Part of a small language model's weights: 71.4M parameters, a variant of Adam for these matrices.
Each number is 128 + 24 x the weight over its row's rms, rounded and kept within 0 to 255. Layers, rows and columns count from 0. Numbers have three digits each. The size before them is the row's rms in percent of the matrix's.

# q: layer 5 attention query, 640x640, rms 0.0394, rows 4-11,68-75,132-139,196-203,260-267,324-330,388-394,452-458,515-522,579-586, columns 0-159
# k: layer 5 attention key, 64x640, rms 0.0353, rows 3-10, columns 0-159
q515 084:122136153137083138150144101143142076146107103092175108145125149134131121149077162115166111143151148131131154127099120109135135150116120119127140152170101103110140107165139120124145104118126133141120146150161120123108121131124139126129125112098134154112105092172152097131140114149150156107125167145107183151145098147118132086119130149123114121094149112123105100092087160120145162091164158187174132104140105136123125135147100156153114100143126140133114093132123132121135132114098127
q579 057:147097128153118110097078108130149115060123146142134114080135099120103127173143147127188103103115134124163152094111155123138140122138132106144134128085155084132086117131131119176107145093122111141142107126120104084104101126117158110157144176130148124123157154142155177136131099119179104115121158103135107105119118142135125141152102112138142122160154095141092157170127130117141113127107067153142125110195137135119157144101118133092141104118098135120150096089145152094124146088087142
k3 078:168138107122156086120133171157122125154122126098146132159094125179105103118135138149080125114094097129171125165090109150153156108130082127129162138123123132152106170131099098134108095106183120099192162116065068142158143111093114096154094127122095124099120154113143131161106101106123079138153123097114110110138102111113150146168105126168089113128171142102087114100120118136079158129127145125091144128129115120124120145113108144151164126141108110111127155135117103110142115111106113
q4 082:157152144121110139123159101102076084151127120105111108162174206174104128089121159067125111128121134124148143098112122151130148128120114105074103165160120121132171128133134114110168075107172150124114146139129098158117143116120127080110107109116169134139185111148107117139155117110181140144077116082081133110111138158123153127135146117160111106116144124122112131143039156171152141116113147144142143105100161110108136140123140110166101125131116090117139149119134125157137174113119105
q68 147:117144109143135116126150157148113067163143113110134149116172164160111139107166148160127153092115112093145167141105116136113101116150152077144080138099168112147117103141111107099124106081197155111110137120127106133141135098128147096117122085130155125120144087081105095159104122128105139119128136145072152094076154119108173142129132144109143086143158123124062118168117127148120132107146083120126181108100145142103161096106136124145138113113094119114128119117105096154096140132153112
q132 102:102145109163111101113107150168059111121128089085106136137162161142139115075160114138131146102147137123137141092093100158112110133114131080116130160133154102127140118137142108116150101131149158141129142103123139149123142095111084122121099096134133095151131082064071155167131154132148130086128156115113119089091092130129185153161134144112117129171125118142068121155140126144116165162168112135125147141107100152108156129099166142111140103124102101153131111096105135151131130092182125
q196 113:130155136162122143108153124123098073139135118118119141101155136094094114110126153100145126100115131077146164153126123136139117128134176090154171132116127128108173122180139104095161100131142158143111170118123147126139151112103146115077072131150131083150162098141117117139115124150155181128125132119098146114128133116120162140134113140099162090120173113135098155118094121115135220091104118111137141134135135108116142110131131114135102161115082102111135125143082138116158122107150111
q260 139:075148088142123117100147143139084106144093138086122133105184168154098138088162164163119130083146139108108144125095125140068098126157137082131124162117141144139134078146101127124124108118208156129119119100116105146106111117099106129126095115118149170127127128083098125138129142143132115118088153139098089075139115114108164123163111112128122077176169099118099105168108105109132148113145121127142148134105147117093182103074137114141153147121101104108133114124126130136168168102188099
q324 089:134115121112159141134132106116114041141132124122156111147145127148117100159098156127100122124141150149145130124102120159113118168108144108131144129156143109143141151143097153138141132133133154137109140082110119128118097133110109082142101133093111164116107077141119144178141167130158110152078128141131118131138102120152139120161069142118126109097140101158086118082052146147088146147134117126179107174108091128162142161112175134133095171119117081116098132096197107135165131099127131
q388 131:116103130114127155114139126102096069188133104096122113136153118131133135093152129121108116158103159097131153140073160137118106110138163115096118147114121115139141135134077150110149093104162148130113143110166095156103126123114120105137073134101123148161146100147107090155177148137137137158103138113118130123129114151136151144166112156117142076137176082160100093125068117167120138135113156151162143137085135119137126132097141142111117128104110078115103124148169127159117145131154130
q452 201:121128111153117122101119152130119086139095154105158110127143137129127144092117157145156127092144116105132150138102096157066120139144152097095114132102133151133130117126144118116137096116190137117106153109103122167109105141116109127130080124107144149141141116078106146138130121162154145107085127098131152087104101133077172119136142132109125120135158115122103123133071141112147161149156120145151109148128146145094193169093118117142104125146104091134109110092124127116108138099141115
q516 077:121133155134120170144165152114120090167152123132138101120115125140118123158092166115174117116125103158120111134115089134125094124097125142155167175152086104133182101158112134122124109088138144131101119153141132148131131133130117138135105109122134117130149079175115095124124108141144188146125132114119141159116093131106141111121133131113133134090154089144079124134066131102146155097161099161140151131129131144136163142156136133168115132101141113120116112126134170146109125126104142
q580 066:182111115139141115088091136142139128064171156115144108078126094105130125150090166114161110085123134133162133099158139111123149146124117095123129147111129102130113146092134144145120117089115106151141126132109123127145108134123196134134161135131134124118176139114136153164102114134136082129139174156117098086158124138113115159128088163142111119154131107148097183114122135152153143101109128138111100170141141114099149113109087149108114107111112134102136123113152111111105128099106146
k4 086:155136119117139101086126158134149132129150145102101119128148095132122131132147106131138129126142101126129110089119124108156152106166121143127139132108099193081108156145128162116098084116153135114129109157136131136131172126146114124126129099103121093064123157068165144117118144094112095103136156066133148116138161135135193108139102120124128084102149090142154151143165150154113116118139112118069098139123141115151111117127139122143158110106149149120093152137128120148113195095140122
q5 075:135120106133102123097129091124130126108080135109097077123122130158114123124090121118122083115172137134160148141101124132107142137158134113112113107093129146135095145141129164125137119095135136168152091086174102112070094121134091099134113141102098164151122136120123135114158115160146124112072129137115180115146102153150146122109081190118090102139136091145095135126120097150135155172100121174131083109144078153139180147109112157109102157125140148157121108083136120095133101136088155
q69 112:089148120142107120108108116131119157125117156114156146094121160137130168083096093151106105120123135128137142142104125170087083153125102108121125116128135129142098154152129134161135108099153118126141163093152122148098075106123130119142109151124119137144124090097108123122128117176143148103080118130180187135112096117119148131138093128131093106115159084119092105155098089106119129117109129154186130131152084177145198153111093162101080104155101089093165103119148100110132098155141122
q133 095:104152114144110105121145125081146099141086151127147107140150134139138182094095161174126123090136131137137168142112131118102111126146175092085098102115172092150123096111188100141137130118129126147117145125143122121103090132109114134102103114105167119121155104132107124146134146156124157101083122106143146095132147084141133130133132143132158129122141105120114120141083121104135170121125099139162116098139145127104195138109110123152134121141107129129170097078137120103155140089127141
q197 090:112121126134089149134087115083119140126122168126142121101133124111143110089121160125141150148101148143137106120098088120112133140111133120089140107126141132125158140117107128141100141071106132133140186137138121135119081107107142164102139170130121179140149130156144138101159129149160142110094146098152145100133115096115135117184163140134088158123149091125089105136105114122161173128127132151149086155147094128134163141131114140126106163121127123111115109094137108110124143110095161
q261 088:152133127149116119066103097111145159111102135151142106156099136100123161098087105152147116142148112149111151102105123138131108164142100133170165137115133159133156113164159148120120156086092123170102144134186132133100118144103129127088104112143073147140157147130169109095106159189123173117078166152164119149084114109107116129132129159123152122113115141161164119103110105117184158111124111154144073132117123112138145116078113108116096127158140168124127086110144131106134185146112143
q325 070:126095130160133121144125132165156105093106182157126124163098160118117145147112130127115117134117134150150153132102108125150135159151128104145131165179146132115141090165143173132130130148090160095152121092112150150136114122146112186145119109179144162103091121125101130073119141092121129125143144130120191132136096134126118123189120125137088166138121139145134104137136109076126147136146119110167118150130080144145179116129153121150117140109121128136123142094146108159122144123119133
q389 100:115150109143125118132115108124115134135108137159103088118131112129151134105128122156156119130164122127128117114080133115109117176134125096120180110173129143126134142175117135130110104085156133148126107108188138134114131123132099097146113110108125151117134104098129119111148138145115105141093112110147177115155125110110144120192146157137116141116152136152136074137064087153121131106152102168141147139141049135142114112143111144122072164144157135117122071084167158135167133122073156
q453 105:122128126135120125176116126179148103110130160133147135123076104106118124115120155144096102141126171147120112125113110127141147161101105115115180130134143131129177132172131170136078153108136153109135117079113132112100104116140136152151115158159125158152127129119087115135138126127099140134129134167118134139148125163099090143140142143161093160105115107135100082092064099130120132153101128125140113149135062142138140101119150107181125118125160108107110128132154137148129126126101168
q517 079:127133125146102122168115119130183127075103162128114087103105142135108126127110117117169068188140107134133134141104130109110119127147131140092152074121137152146140167167145115124102129137114096145191110121160141130083106140160107121083136099088120152120128135107191104104116088111135142102119162112121192165115130149167141156103125147117122176111150082118119101134137100120145110150106141164145111111142099152143128130131101110117070125156133173098133094095134103161127145100088148
q581 066:163116118129118140074091153096147123093132146145135071125118088125125129190129132131122121103133152113152179096117126135133112136128108120157122115095127089127078133103104156135128145091084131147147103111125097087113086148135143152133144148103138161105104130135151186063158086110149116104128169108149136105116170129131123166143097132128145130136141116164085157145101116134102113128104103130142165134185140115119121165125104141102147126129109160109151126123190151114108130138108152
k5 101:093146116161132129110186118166104100126078136074167120120161129165167159114151158135133136134143165122154141166118112145080117123144152083110110133147144084121129092147124117096179114098182099155085158108125123138151131110116120074099099108136158096142153100136084086128134118131131115098126147136085100085124109132142161155120153119134106100150148102118094150148152134137132152094157129104118132115101135122102151126038115141125137118141113121117138083105104108095123146120164112
q6 097:143132119153112124130132175119137157126146138127111153131120138103101124117135145065153133106132157136135097147107150136118141134104102114101080189157143103136183089143138105142163132125148137113116149138127108111154158137162156109120159111155156082091149139112098081158117119124121123154146154139110099110121133135145123145137150090133109112161120150112129126154094152159186148118133153094150189091101201098121113092107142091125127116151120110128144117143118131142133168114135115
q70 196:099141088139130086106155135166120116154118111103144145115168151182091135105143125170131128085135136114167149141100100149069100140148148072156090135126179149141122096143115109121104085106212155124117160109109095135139130104149099085124091106105180133108149110064090097178099158150104117117099143135088115088133139139124162129146115125119094108146131133118094089143121121107124155098139077119136161122103129152095195102093128104131104135145131101132134121112134109143134156085178127
q134 123:115081129092097086182115121128130115135134108134145121145157144180126112114138074139136148096085147134135127078084157136120073123126121109143100138158107138157136116130118149120145138119155124180137130109103095118084098089103138087123121142111090148150128129120095115186118135123115092103081136166127108103141170158153137107153108148139154111108134095179107077136096144196140108098141120132141127122152118089148127161136120143135151099155112063070121120135145141159129145118150112
q198 162:102149118144130116113162129138101116149117136111152149117173129136112147097131106161128132094150154118151153141116122133090108135113170087146100125118150112109150099149133125142158088145190138122109197095118129159132134131120095103132077111139163103102146122080086115178104128135125124129112133132107122084099119142112165141132105137098102087140150125125091112157106126104133142108121124137135140167091122123072189138090135087110135101149097099132135103137112135115140118080186088
q262 162:102121080120113088103140123131103134150115143090140137120153134158094120087128121172105128114131142108134140114120124155043107131166167084139078115098197147143115091121114098132124093100204156142109151109082102142113116145141122113168103121118158150112094112106096137164117116168102127122091109143117104059147142118112142122159126122112110098165137124144119111159126120114138161128156088127131161113104120121101188118085122124122131151134094090133129119113134122122144112084168113
q326 136:125141133109138145083126108092118102133123133128136117142180139173108130095161129131141132117110131096107124113113125124080116140139142090086093129131157119130165127114109116149194090091163105139056131106158101142109104143136139108150117165067132130124170137109141127194142143146112075136041119131126125079109139101138167124124095160121124110128121102144092146096100128178151110131107129136162105150117132124096138128092151126110126141153129103135104120117138128157115149116140119
q390 138:126141120111101127086103135063092132186120157110144153125137129150090106106110146113135085142136159119123129139164131136092170115130176118106090111119163105141170100091158096155128112112154108128111142112121088147086109116129144137108094111107176110121136138112113121153155133123130117113107126163133104105130127140125153125108141133142091103113138149146103146113128147137141127148134154137131148151127187107102144165076161105112100073109092110137110136136152138138110182123188125
q454 188:126161123141134116086117178125108115155110146096155097141155141139116144111121129154147143109135111112120149130133118151099101133172159106123097142086137135113088103125181134137121095132182139138113153115121117113114098127126115135093091143112163131127128115081144154162131134167142155078108119068113152076100103113084186107119151145137131086150170162119130104174116137099164148135156104155138152146142169144082157138083123107129098097155095119144126110090120133093137139104165105
q518 104:140140121177098141100144127127097115137119069128128141155149137134123150110182134117121127080122127092110121112120143162154123110095113116148122126170100095110151116102090116166140128148134115133093109111142134148115143119148176086106138154169157100135103087189100127142144131092136121152140122126141076113114142130135108105116096108163096112117118171115154146085122176128098141109107146098157171111113145112124098113143138117109136157112118105156170144169104161124145163122134103
q582 096:134159163150110104151129117177118112134137146108163134066143167111086123132122154124168113148083106133071099141150143098133117129130123108090113154144152110131169133160127109104159056153185103110131133167135148186129183126135157113137148113124135063133136139117113103167099198114134089159122130130104099103114126129113119122136144137120098113126138130147135147155129159148163139118134120141117092133134124128127094118115155089116084094118145110148089120097061133135146131070133119
k6 094:160129129120152126149123126116154146146163135156129178131081109106105077132162135106108111140105083128168125095128129103124134162116136136188132143137107170155144182123094079103098153127107116085131112113078107117130128083160138130147151138124088132098112149143159139157116118089090150130107114147145152137164107135116088119171114126122110104170121167116146081081126134115093105136125162125146119137109089144125104094172142158144149093108153111132112170159162133189126124119121150
q7 068:191129127129115166099119127102113100109114143138120090132167111137119142115106159083160105121146139126133138115090126153135133138135117108095178119145143078136098138125148138127169083115137112164135099098163121134102086120148121110141119137098115138157132145136178145143152133145152123109103152118122149107123146130152162143120126135127129109144166090155110166109089128188190135180099140176157114116144106143113138165098131152092106147111093142105142141098136115106165143096107158
q71 089:112106102105147148134143125135107077112109131103125092148140116152180114116132160100145111123172154115124114139105130145144146120163110132091109170121111093138119108136168118122159089129089161167117118134144090117159101164108111118107123093110141129161123101124163127152163098105130112101131131116136146123123133150128146105126111118116129114139170126119117120144120130117143116151135150125148154113142119175133150162082108158087114121107097130142142119087123119087082131125140153
q135 107:132145095122114116130131107143099090121089111109134122130151132114137165089122105113134138125142119118146170138142096142127126129135154124121091138137136101124175113153168077111177116127139105163115162095164123132156165150134096125115127101129114108147136120108124128156157125121122139107125148087126147100113145147107181161131134111137143116127135093110113166135109131090131177129135135107136161127126109153111129156096100148091120102146084139163136093085098128096124119096140092
q199 098:095111118087128163133123085112071087131123132132130078131156140113162134124107175085219122135158123102110140112124151147126132125146121113089124142169103131109121085143165097100158105140129135168122156144123134160119140173120084097122085138093128113132131090155158110122148143110197137089138138107129153092111165130129150113126109127117131144104177118128100121135078121163133169119179144119127111153154109096124149119113104132115096146139122101105139115119118151126126152105138092
q263 089:129164122135133145133148118116090108108066143141115070123134153127128188139108195084157145146138130127084128129161161156112125106105127147111101145151091101110141081136165131160169106160101109175119117119196128108147124165100113126107113108126144099158131145137135139113146138140161125131129145101132153137111134166100161112105137112149105102154151114107136110131084107142148128081137159137127143141114158121135106162097115141113122105124111145145134116121136154092126162101108140
q327 062:151116137121148155126118125119142114143112147149117139148147129147126110125109152119152139154100127125121140113062130149158143167151138098124120161188138126138150144166099200117136099129103128131134094123122136153103102113130109157128143100084107156145090131120119117101123142084163106133095139145099148159112089102141150119176110121159094125137159172116147143111084153175132160123152116114200123140142085146177158115097170098151101134117155077091143121109141156163137148070116150
q391 083:115104079086159176145155117121116064147124107139124099161169115119112140129111168083147109139117126113130152126084129120130127120129136088110129120165121110131133121159112124129168061119120117155095140086163153149134138145168112074146129142100120138134142086141119124133169138126109097145131157130136160112121109158126140133149107161147149128125150086120113121151086096145124134138145131120174139109121071122121139153142104158126121132114114119125177105093163138124153137095118139
q455 089:115153100119142155147160104178115094133117136117142131119129127123146122120121202148142127140107147122107173137129084158104136147106100098084145109135134116140173151117121149096141119105128121122106163094142103156155111136118095115107110067133139122167151136115115127091128133145135106170154144157110134105133129157120132155136119116119108116116169097118075130129107122129154164156151135135113116162103081118145138133075135160146152124108152143117115140085123094150116136118120125
q519 078:146113143141121152163148094134122126125127116080159086133128117158135110131081152105185080115144122106150161113097136096138164136127142136127168113164143092113140145154137107115133093144122118164141155140141118127087109133117106095118120127068138128147126119138175096118098103145156149111128150121114173139122136143158131095120099139130126153088172083129117109099115124115122132136143129172157122121152104161169100124135106136149091107131086152112127098089132118115117147136120153
q583 053:151130101132125113078104129114122109057137138145129090130130103116116113188118137152152076084120160148171136109090134111128114106155139130119126112145121094138091124126148108152127139112124116149160105134123099079105080141142182123161161144117116113118115170111134175122135107113174111106139157096151130106125150145138133126153126110138135122134141108152084147167107122118133129150089066113148107157170122123130142146102104132094138135119130154094138142098127166105115103089103140
k7 090:119138104109132088091150160127127131131104134115151100109116128157119175110092106152150156114119125130134095121105111121117102093172122123121135151083162133098136108134139136144129124119207144126131159111137102121121127174110133101146087099101144139125117110124125116163106164167126094096096166087145151091105121092128189145146137125133104116111141114118073136149095126107149168133118101130123144106129164152105146144068125126131150109113144117108126102132121119093134097116162129
q8 184:117135155140114168177127125117144138106142102156075123139138097122138124168095122142131106133127126111126094171142104111177136097098129150134184097132093086128119126119136118127105131154067124114152115164133152155129156129111156156142170149143129097109109163167174135091139137123115134149166090138175108183127144149127095119087142098143134136106107131148173146126160124118110109118088135104135122140126135115127084138176101132109159126116141155142146123146080160132086151133076102
q72 149:115123182132116167138070143114148092103129132141139119142101117093153103132118150110147117144132143157109089137163145120211125097114123178106147160126119080118147123124156115100107152197082109114137134126146152131133148131099142169112168157147110103132127180173162106117136117092187156133216119158165147156149137159125101120094127125166140180103147138151155149154128152125137116145169151137124115103151135126116066134164135132140170109137106133136134130169104142148145143152120140
q136 181:104120082148106130109127113175135096136123122122160103129182144157119147114115154209104115110131154157136125108111123175077111142173137094112107161103181129096119126108083141133113135098181148126092132128117122131154097108154153123090110142098135138098126094073093107151119148173121096105111153124101136086150145136098180129172130137097118113160152137132084141136130140104109123096141107163149133131088134179099192104089131150098141142112117093147092096132171116153133172094157144
q200 187:120125127121109128155086137101145137122159149163132131169113105118142104157103164085124128162121128150135079104137133102178126125110117157110152158175128119151123136094126087129117179136076136149138082154135115097119132145135158141139170170117114132136125157169150115106125118081133134142155133152124138172161143131150074099110143120165149177106100150126157126105136123139122089135141138109131125098164147118129094129179131141129137146126144158116132146119161160147121159173082146
q264 187:086102088160128108110128137136090125151109136085148125119166133145104121119139127174123125076147143128133140116101127141068086129128141109146116113122153133129124076129127117138114135145188148137124187139126101149128121145118117134137090129127175127096137121086079151151105107173147151117116144136122135092137118112114157119148110138117128104142141124107081102163121105089110157111168113142147156146087139094081182117077123137108154148117109084113143061138140145106147113077166101
q328 153:117124135166124142168149152124117142142115137135089166129114119112147104150107105125114104126141107116128127125142149092199126102119116162185117123128113148135117079156120113143112121129103149129169099146097157135089153115111117152132119144154137157085097130124121114078128112100133212135170119095096136139092137140122106138158167100140148168124131106128126154135129093090124144102144131085117126108144146115116111139119120142148111126125127133108159116153120129129141124143133121
q392 152:124128126181132114125142138114100117135128141112134138167160121112100152096153097163115116149146145133140118138127134122086140127185143091095111153126158161122153085160113131143103084119180184124106141099150143133058099135167135138140090132122127169120134102090099096149158140147170129111125110132109116115130122121112156122162139161139102117144164099138128078138137084128130154113141098143149117120133132141119172124098172118133097124129133095107096121122156171171148134119147110
q456 172:136128143122124122184121082116109129121154113153121117148108111123134091138112134107105132128164133137150107137136119105172157094071127134124156092162112095178143162125080116091140157132102094101136161133139136156137129123114128091158144112134099134135117125164103101146123102074119078152168134176127110175136130129138070151139109115137117167120104130124097133088126115099132116145133148121145124110114130124125079153163128157129121129111139104110164151126118142118147092178076131
q520 136:117124130165141149120134121160176126144112164140098124114122114125144137134096136158106113142114095157148141158142076096116123112204127123113168134135162127144121140148114157151104094124134113146143157135125125134155123126113099145123105141115094181083097095095100097135161096132131143137148137123107116138121098143132129117150174131170116113105116122098080109109139108114126165122129138138127127140166162170132120126118138128138118133128155124097103115104125157166172142113118140
q584 171:150080092125166132146116156138123167066121102138092151140105119091126152118141112161107135149123126136131132130133101171134156130135122145122138101096117128118126145117129106123131156107096095175101130151081136113146130112126139137140163124167102126099097132107186155116096101140132146094155106155176125159076109114109145118117118119117136138094102138132165124159153104144090129134110114101121123144107081116106126106151137117103162170148093146130138124154117130157150089122104171
k8 101:118151138102112146122138138123145115128122152097111122141134144151148135119110160086138126077175125133110128138153150119114136137128122127076110123131137101104124143142195135095169114130134135146140119126154180124165182162070082124113079104113151129137168142136121138123156144117134140098139154118109130102109129127130147154133157126142115123115143106118114187162149119123147155159138167174161129100113135133115106152092178115110082166100124163141131101113091099071103136084145130
q9 084:124100120121138141134148148145144102122112124136128149082139126106113139182148128137115149121108128108136097109140154095106112135128119124151121113158136196125127113124104125136107138192154130158106136160083156157138152132102164156147105110145158082093111140136092088133101130129085149119166119134146122190128081099085128115123179107141174125164106145113138101127143153105092108118147118080113151155105106076111174124126147138103104106138153116139132166160150137146135113154107129
q73 093:091095144164134151117125136115099110163135107143130137101117107164102147156156119177132122114110138133131092124158159093106135135120110141132157118096157171117137106095075138135103159152110136079117126119104138129090127073144138141153142192140165117113132145143108139101143100100145140136154076149132077162175137130128108129123113131152124147152173104152133126146129121127089115137122155121095094145139121111141134149136145099147166112170140125112133166156153164168153111136096087
q137 084:121090146145146143159127054119162120122130115161174141151124116138117115154126137147125123132112152115153112126118187082125113130137120114129106126126128166150108115105094147120111169137131125124128110115125117117082071069134137089143148165097120162095111141147128093149116110099126091116137126184108109107172163150130095110127076126130123140129134149138106093106109109133053078093111179085152128182148160128140146151145166124147136130104069111116102158158159194137134160119104092
q201 113:114102097149139150133135111146148175096156137179122138129084134146129133179119108160131134162096140143165095151104115093133122098129091143143135131126140168139133118131122142138100149155111145147119115164114135130142142128166111141161133140128152128103103154143127134088134118106089113168131139150134083135093133147153109103127137122151153172125085149111114129117158140115098142130109162081121131150136088110115117139165177152115150115121134117127125150122137152158121112170094131
q265 101:148081143135151172174100084127125115108108134177142131129112154143071124178135111139112093133095154117148080102120164097122111113103107172155109138150135131155114113082115130126093167151105123131110171159131114116131105098144171135188139173145114147135126116158131120163150133095164138127161117145147128160158162149140105129113149150143128149125113129147127112122131120157075102129103127146095152150159128130116133122148123149106159122112138117122132143159143124123117112156116096
q329 070:115170130135078104121128096082169155104117160108132136122111170137106139116169100164120118127100116112110138146147095119105121134142108144119102143103099181121112069096144103126113146131127141132092113155136149098144143126104117156137088136134180135122152160127122134101146125152090167134127125104146114106080143144133136124082191165090144151093115122097108149165150100089171124125093133164118158143127114136116109144150145139102175097173141138133134143121075143114140154113101102
q393 092:114138131137108156114114137124120180119146148161155133118117149117078132127098140171116119142107131160091104133161088140096130100148122164128138127090109173127126120096124071143119165147123121118094139137105148114133121121162148150154128137128136149105098171135118158100109144143132177099111082148150108134132092138125115116079179098139113120165071141112161114142182153113128141138154092104141118162113109108161182131137148110138100131154111129109111125135109158113132125121132148
q457 091:143128138130122121141116083110173166148160120106126155116144134127107155168126099159127124154135124128121140161109147074134096121125123151142078144143140131115129105175084141127113152096105149111135113124127118137082154089147155160147193166135129140118110120159170107122122133125137132132110138170145092175115147088145104097111134136139128114105121117144132139115115112131111116078168116158124089134148114080100140150138119123127093100141138092119131128104131140144164153117117126
q521 092:122126135120114125124128120144150149147134128165119133090126150131101142141174109179078136136106147155140103115121138159119114108128102144139094131101130176125151119097121138143116205128116135131089123118097124131162137116138140128158151125171107135127107134091149129106169095090107136125140086114130090144158125119135127152132134093187140171149102167124148107115177153133100093151129137117136146169134093076133143149151134156100162157101149092167125132106123173132134120139103110
q585 064:126145170131110129103144105149135114196062130108137118109103159147106169096150148142131158136124108121093111132161099118126100100154134127107097106126143187123167109134077164129118110166155139118104157138120154149124147124134167129133094109137130104126113139122177118109119141145117152125144097141128095124118124105085126129121149130066158126096114103145121141123150131123135110124161149110137169137090113132136114117118172111132134154154134111133116166146097112155152123146176140
k9 098:160108120117074083134100139114106141131154114160110161176127113138158124107130097076104144152169102145119139167138156130179112122085145137158118109164119095147164140137102137082137117162119104099132126147147118151081155143129118128115131125129131128143149141149087147136119119056137140169167128173145133133138105147143070144149118127166130146097144130117139122120146105121141105149175164144131143159150138086117095168128170110129106090118128090125166138148177121177119160152093155
q10 099:137128111155116105121166104126096090146143125095075117128147121165117138113095131128131105131158129113176147137130096111107161148102123094192122138108097085135095126130091153106105168141158147172144148129153106163112120116102106150159102145103123190143122158124129138094099113143142135114087124138133124105113077118122108095145098128112128108129129128123136093102111091121102144108107119129111079148126094163130149133141146129152125138126145118134156109114099133101144131126097153
q74 104:121135148095099151103116126097131122137138126111094126125107118075143130130109098117108139182144133143152118104123098151164155142104136134120157099149111113134122176106127122131115137130120091152142129148172123136117095130120161145169150141133071126134143134140131131110153083143157126118136139142154177161086135144103125129124126135149138149113118122100091129091130109151119152138155148157142117129100099142136102127145131152123132128108130135165076128137117120142123085155077125
q138 093:159171157098122125149154121110149155114125148131109128075097132059125085130146146082082097135125126101121155152120104128143117154117121141138130097136069127182144143113126144132119137137077122124117098115102115102106121142126133144135133103103105123176129139143160177089120105112149137133163135104137143162121110118111087121105174142142136136100138091162145154078107116132100134137091108160116088118141103115139099137156165087154096122117138162125167129106141103116130103126119140
q202 150:161077161094120135142107128115149137127146135163103109150097106118132076146141144094116107145133114139125117122135118130174136126126141167127145129145113159137125148103107148110126194102066131115146075164169109101105097126144145144158164156112094153151129125175173137108131098074157110130128123133149143161161127128151087102120131160153152168122105120128126141064120112161114115150139117128117106127165113117162081139147123149139128135086164160131124171119179137143125125180070176
q266 118:158147175104137150112129096099137129124132108158098094128107090124161140143109103096129140169139118112115137130121107128199118135109122144130151122156074112110131147137112153153150142100094099129127075137171129099102109114115150154130118148119102157153169089155164116117165096127120122160120155129126142174105103140128103134109102158130145123091112135157139138079099122143140101123109129131127084176120118138157082154164175144130105093116164132152106155119137153111101117180094161
q330 095:101071152166161134144140116115135087130122123127123112130128132094129099171109116132140109127124138113149160172090140102112129134101108132139187162160103095125104113158146170091127139119103158172135120125113132150132161111125110148133097137164147127150088110144112139102099130120138197134153122122135137140154076146144114158129156124139094176140116130150162098153116128084079146117146115136142131152170115109138131155148148137145084136096100119179163124121161124124129136160130141
q394 113:116073109127174096146142118107144090136117148127094094111124115137122117127112119143119137116145143134170160115056150134104117123128136104104165159159112148135154136106080189115110114109175177120126110147139093108117152134124088157125120149108105178163110115125126116121149131145132109138103130129140127165122136121110126093168086138156124143125130112142143076116073110128121126130105137139133105143124103107105120111135127125135117144095189109126140108120171158143155154138065158
q458 130:142101153124145145187134087114157121112106134135116162119108086116117114127147150098093091150152129138099127127077152115150159156096141139112186083162106123158188183100092141144127129124103133104120118153167155143117133122131139120134124154136107173134116123181127094145152109102131097169129134160144121179165148160145079121166099161140142160098130100131103122069085111160103147126097145132155099157122079119181082107182162151125117145122149103114125177147153130154091130152089139
q522 101:148115100110143114144129107166126072119139126148068096145131146139140135137129145133120118168136120132172151154117110121100136169111146116161173117131136139155147183115105179091129121126131112105156156117142107120116120109120125130117147144074115184133099131127156153120140090137110098111129093134137149149140120154143130103137103152115123144160129102130103076140093080131084120098127145146112137143130094147132135136153109159147131132133166110117150123131187100160133150150077161
q586 081:152095082119127132072116126101114130101133113124082107142127077101122151151157122144105119095145144104164132114156133132110122146113099144167131135125147101111111134078103129132140148095078155141169094126114095080114105138138082170124126099123128162116126100146143124107136082103127173094127115113166103140103125116097130123129075112136151149140133124132128093115100077145110110119128110132171142149127128149143159154179126133128170159153119159139121122131143156137134129125100130
k10 084:119135096157124164154161095136137123118104115179110141147129121158120180131101140167129146120121159117150128104123103134150121111148134098124133125145172111119135112115111113165147102127111129167095137061142134093114123120115140088158118138146151138138118103149112157113140122136131115146078134112115115092104156146108133128135129110139098085120120108179112115100141140140101132152094106102117131073128099133162118101135155154126120162102144160102123129095093099080166149096139155
q11 079:069156126125124119171137109135122143172140159117114131129121140154123139100158092146131123185134106147125123163162156121106112123108100140183137189120158176130141144124108150144092138137143136136157109150158195135146137097124153161132108136150141137092128100121070118106123136154082161156142101151128143180162117136096121119152154140140124134116068132122158077133160126122101095088129154145146127123117140145147165121139171112147141118134166131142097090146136121150133157170094131
q75 086:129096108150116122113107129130133118161137181148097106155124119157094117165146111141140114114112112183152088142160153122111115113081099159157149103129157211143130111134074128172077142134130101099135116115088131102128121077114160151131137170090141101120121135142139180129107123147170121121125090124123122171144091137136103109101126145130091121134128165129173125147142132092130098141122124145137093135130090079099139115147144130124095111156150138148124124166160139186155160151094157
q139 079:137106089111105102119134100156166121120146171127160135179120112190101114159161127151087082112123142145162090135137181098100145101154147147124123120129126202147116131081082141151097149099130097100131122125147114105109113102117148125121136162068121157142108161166153106100107072145127102130120122136130102139171144152138087133141113150122144167120136112110132134130164147098133090093108141137169111100150106096131138110156120154154138150133121105154125122128145150139141139130098160
q203 096:116088142126126106133156133110144129099112136134131161131122103175106124152131126128092083152089156138154122134135127110109131142116124133136123124115155198144121133112103188170116160131126125108124139168086147071145108099119100133137132162130119131140119123114113164089118124114137126127119116146150114153137123161140097112157132140136103149140114128138150099104172132094127128137097138160118132172139113102137125119138168162136122135103145146153126111123161126147119155124116152
q267 090:149110150130137118123100099118141130138133146189117109121114115142087100171168122116118072147081149129129119131157165119158172128088093175166169067138096178141115164131109117144092142110131121149148100122153122090093111112159117139156123123113109126137112113121118164096120089123151155134166100144136127157167085115142104141134119148114104153103135150119191098102163132131105114157128134144145123165159107106147113125180135184181093153077151132153106114137129168136132138152119165